config = dict(
    norm_place='pre',
    qk_norm=False,
    attn_scale=0.125,
    bias='none',
    tie_embeddings=True,
    lr_mult_up=1.43,
    doc_mask=True,
    train_tokens=515600000,
    dataset='wikipedia_en',
)
Each number is 200 + 30 x the weight over its row's rms, rounded and kept within 0 to 999. Layers, rows and columns count from 0. The size before them is the row's rms in percent of the matrix's.

# q: layer 6 attention query, 320x320, rms 0.0497, rows 0-10, columns 192-255
# k: layer 6 attention key, 320x320, rms 0.0473, rows 0-9, columns 192-255
q0,106,190,198,146,208,181,160,217,202,166,244,124,147,192,167,232,261,210,198,200,208,199,226,152,231,176,184,232,157,204,127,165,195,178,208,155,219,170,227,218,203,247,171,239,193,218,239,211,196,204,222,184,180,197,233,211,188,206,236,199,232,199,171,194,205
k0,110,202,208,163,268,172,190,197,188,165,185,173,162,190,138,210,185,205,164,196,194,224,230,169,181,148,229,227,191,177,179,191,224,133,216,203,223,150,239,224,247,229,202,151,198,230,206,177,243,222,240,178,163,237,206,192,173,153,240,227,200,198,175,191,178
q1,100,171,205,231,196,246,239,207,225,185,214,192,164,185,230,141,206,179,161,180,197,207,175,214,174,188,183,187,159,208,171,224,231,246,212,184,174,240,187,193,175,203,217,150,136,182,202,191,206,221,128,160,176,184,151,237,176,214,211,241,221,170,190,167,191
k1,103,184,185,242,169,191,206,216,174,187,236,181,259,239,220,225,231,200,245,166,159,191,222,225,211,176,181,185,152,221,193,206,216,187,207,200,198,237,206,199,197,188,197,175,174,225,184,201,178,211,189,234,160,208,203,204,220,217,207,191,187,149,222,169,166
q2,101,156,210,209,181,229,252,163,161,151,130,160,222,210,230,183,215,224,214,185,206,182,189,145,214,181,194,185,232,169,189,217,171,242,216,176,228,210,260,235,215,202,225,216,222,194,190,212,197,175,167,237,216,158,240,193,263,206,215,238,204,199,201,197,211
k2,107,148,191,214,207,217,210,204,208,231,185,214,197,213,205,206,191,198,188,167,164,188,176,181,205,159,157,257,232,186,164,141,227,206,166,198,177,211,191,186,213,184,198,237,182,222,184,196,207,160,183,180,241,161,188,210,265,209,262,230,255,220,166,177,195
q3,110,198,201,183,214,221,222,137,281,210,140,227,189,175,218,171,257,189,199,232,126,194,220,189,191,228,215,189,218,172,143,256,254,165,151,191,239,192,213,204,198,152,171,191,179,179,175,178,203,193,172,215,145,235,134,198,210,238,207,218,169,177,182,210,230
k3,110,200,177,199,174,150,223,191,181,247,181,205,229,242,178,209,251,193,192,225,180,126,245,209,177,209,194,202,261,170,197,229,283,211,181,156,203,166,230,191,222,180,177,195,183,186,195,184,173,192,161,230,224,199,155,143,176,213,212,222,233,149,195,199,189
q4,103,178,212,191,184,185,220,167,212,173,171,193,191,151,195,178,247,235,190,155,212,154,186,193,227,197,174,205,163,209,255,184,161,230,241,186,252,171,226,170,232,171,248,161,164,205,223,184,194,182,214,179,171,200,150,157,207,243,233,171,187,135,190,168,165
k4,109,200,194,198,235,195,233,218,204,191,161,210,195,191,203,185,184,206,201,186,192,184,197,219,192,220,184,205,167,248,211,177,218,176,189,203,210,216,259,191,226,185,201,186,216,211,188,170,230,225,209,162,156,143,189,167,240,233,194,176,186,198,189,167,190
q5,107,185,186,147,163,254,169,229,218,208,233,216,213,188,162,203,164,188,176,226,216,209,207,179,181,212,228,288,211,189,166,230,182,189,209,170,230,157,198,238,245,150,203,199,209,170,192,234,262,191,237,200,178,150,197,226,219,192,216,202,263,163,194,125,184
k5,107,231,183,220,184,193,191,164,182,186,193,190,198,199,174,187,138,214,222,273,188,239,240,158,166,259,180,209,168,189,193,165,224,171,194,176,178,110,206,239,203,191,175,184,235,223,179,209,220,222,236,183,122,159,203,237,160,223,173,243,216,223,195,176,168
q6,107,152,187,168,232,205,209,204,242,223,228,183,151,217,245,177,205,201,197,146,176,305,167,187,180,183,226,211,163,211,228,224,214,173,175,186,177,188,138,218,189,244,198,175,218,158,138,193,204,175,225,220,137,223,196,161,174,264,198,195,257,208,180,282,221
k6,112,181,148,173,249,196,210,217,228,229,218,178,191,213,217,124,134,208,218,221,217,257,208,195,193,188,225,189,197,212,199,225,265,215,215,193,190,216,202,187,206,201,214,171,219,197,182,168,232,230,208,161,65,197,145,182,172,244,128,201,192,259,208,261,228
q7,114,192,198,176,233,204,182,185,234,152,216,163,161,146,207,206,237,217,232,211,227,176,249,207,206,173,135,207,222,182,206,202,230,224,240,185,173,228,236,180,191,216,246,191,167,224,214,180,187,223,173,160,202,220,223,175,211,207,255,194,168,210,228,189,169
k7,115,188,173,196,249,177,169,204,205,216,170,151,213,219,235,273,253,180,192,176,198,210,244,226,189,153,242,199,176,214,210,188,161,169,251,184,206,240,225,177,233,201,205,245,159,200,209,188,193,196,158,220,194,231,263,150,248,159,226,214,216,229,165,173,223
q8,120,219,229,196,174,219,205,185,182,185,153,185,206,182,191,150,229,233,225,156,235,241,216,147,194,229,201,206,234,186,270,234,287,179,183,205,194,206,178,218,212,174,202,266,239,221,215,240,251,223,163,184,135,213,213,229,227,238,272,195,183,247,152,224,222
k8,114,196,187,193,168,221,176,187,176,225,135,176,216,200,168,199,201,176,227,210,229,216,190,158,199,202,245,209,188,215,243,210,253,213,236,193,212,216,167,187,192,214,187,268,224,237,237,217,250,194,163,232,129,196,215,215,206,186,274,228,182,198,182,228,209
q9,114,195,182,257,158,166,227,222,238,168,189,167,227,229,193,213,198,209,187,274,204,180,242,209,211,173,230,183,182,273,244,252,223,153,187,170,191,188,179,216,234,203,193,189,186,179,203,214,193,191,202,183,224,206,220,192,211,293,150,145,155,224,254,184,205
k9,113,208,208,200,165,200,198,194,197,177,230,200,236,224,183,212,213,216,160,210,195,139,205,211,179,185,210,213,256,248,227,217,158,178,170,195,222,220,181,177,215,212,182,195,216,205,134,198,126,152,178,185,234,227,231,212,220,256,239,165,150,178,246,174,206
q10,111,127,206,225,202,224,210,163,208,214,209,171,165,205,219,212,183,161,212,207,222,184,213,140,210,184,142,232,244,149,204,246,179,200,212,239,268,273,192,185,217,189,215,208,229,189,193,214,145,225,204,190,251,229,238,160,236,199,197,201,179,230,226,183,249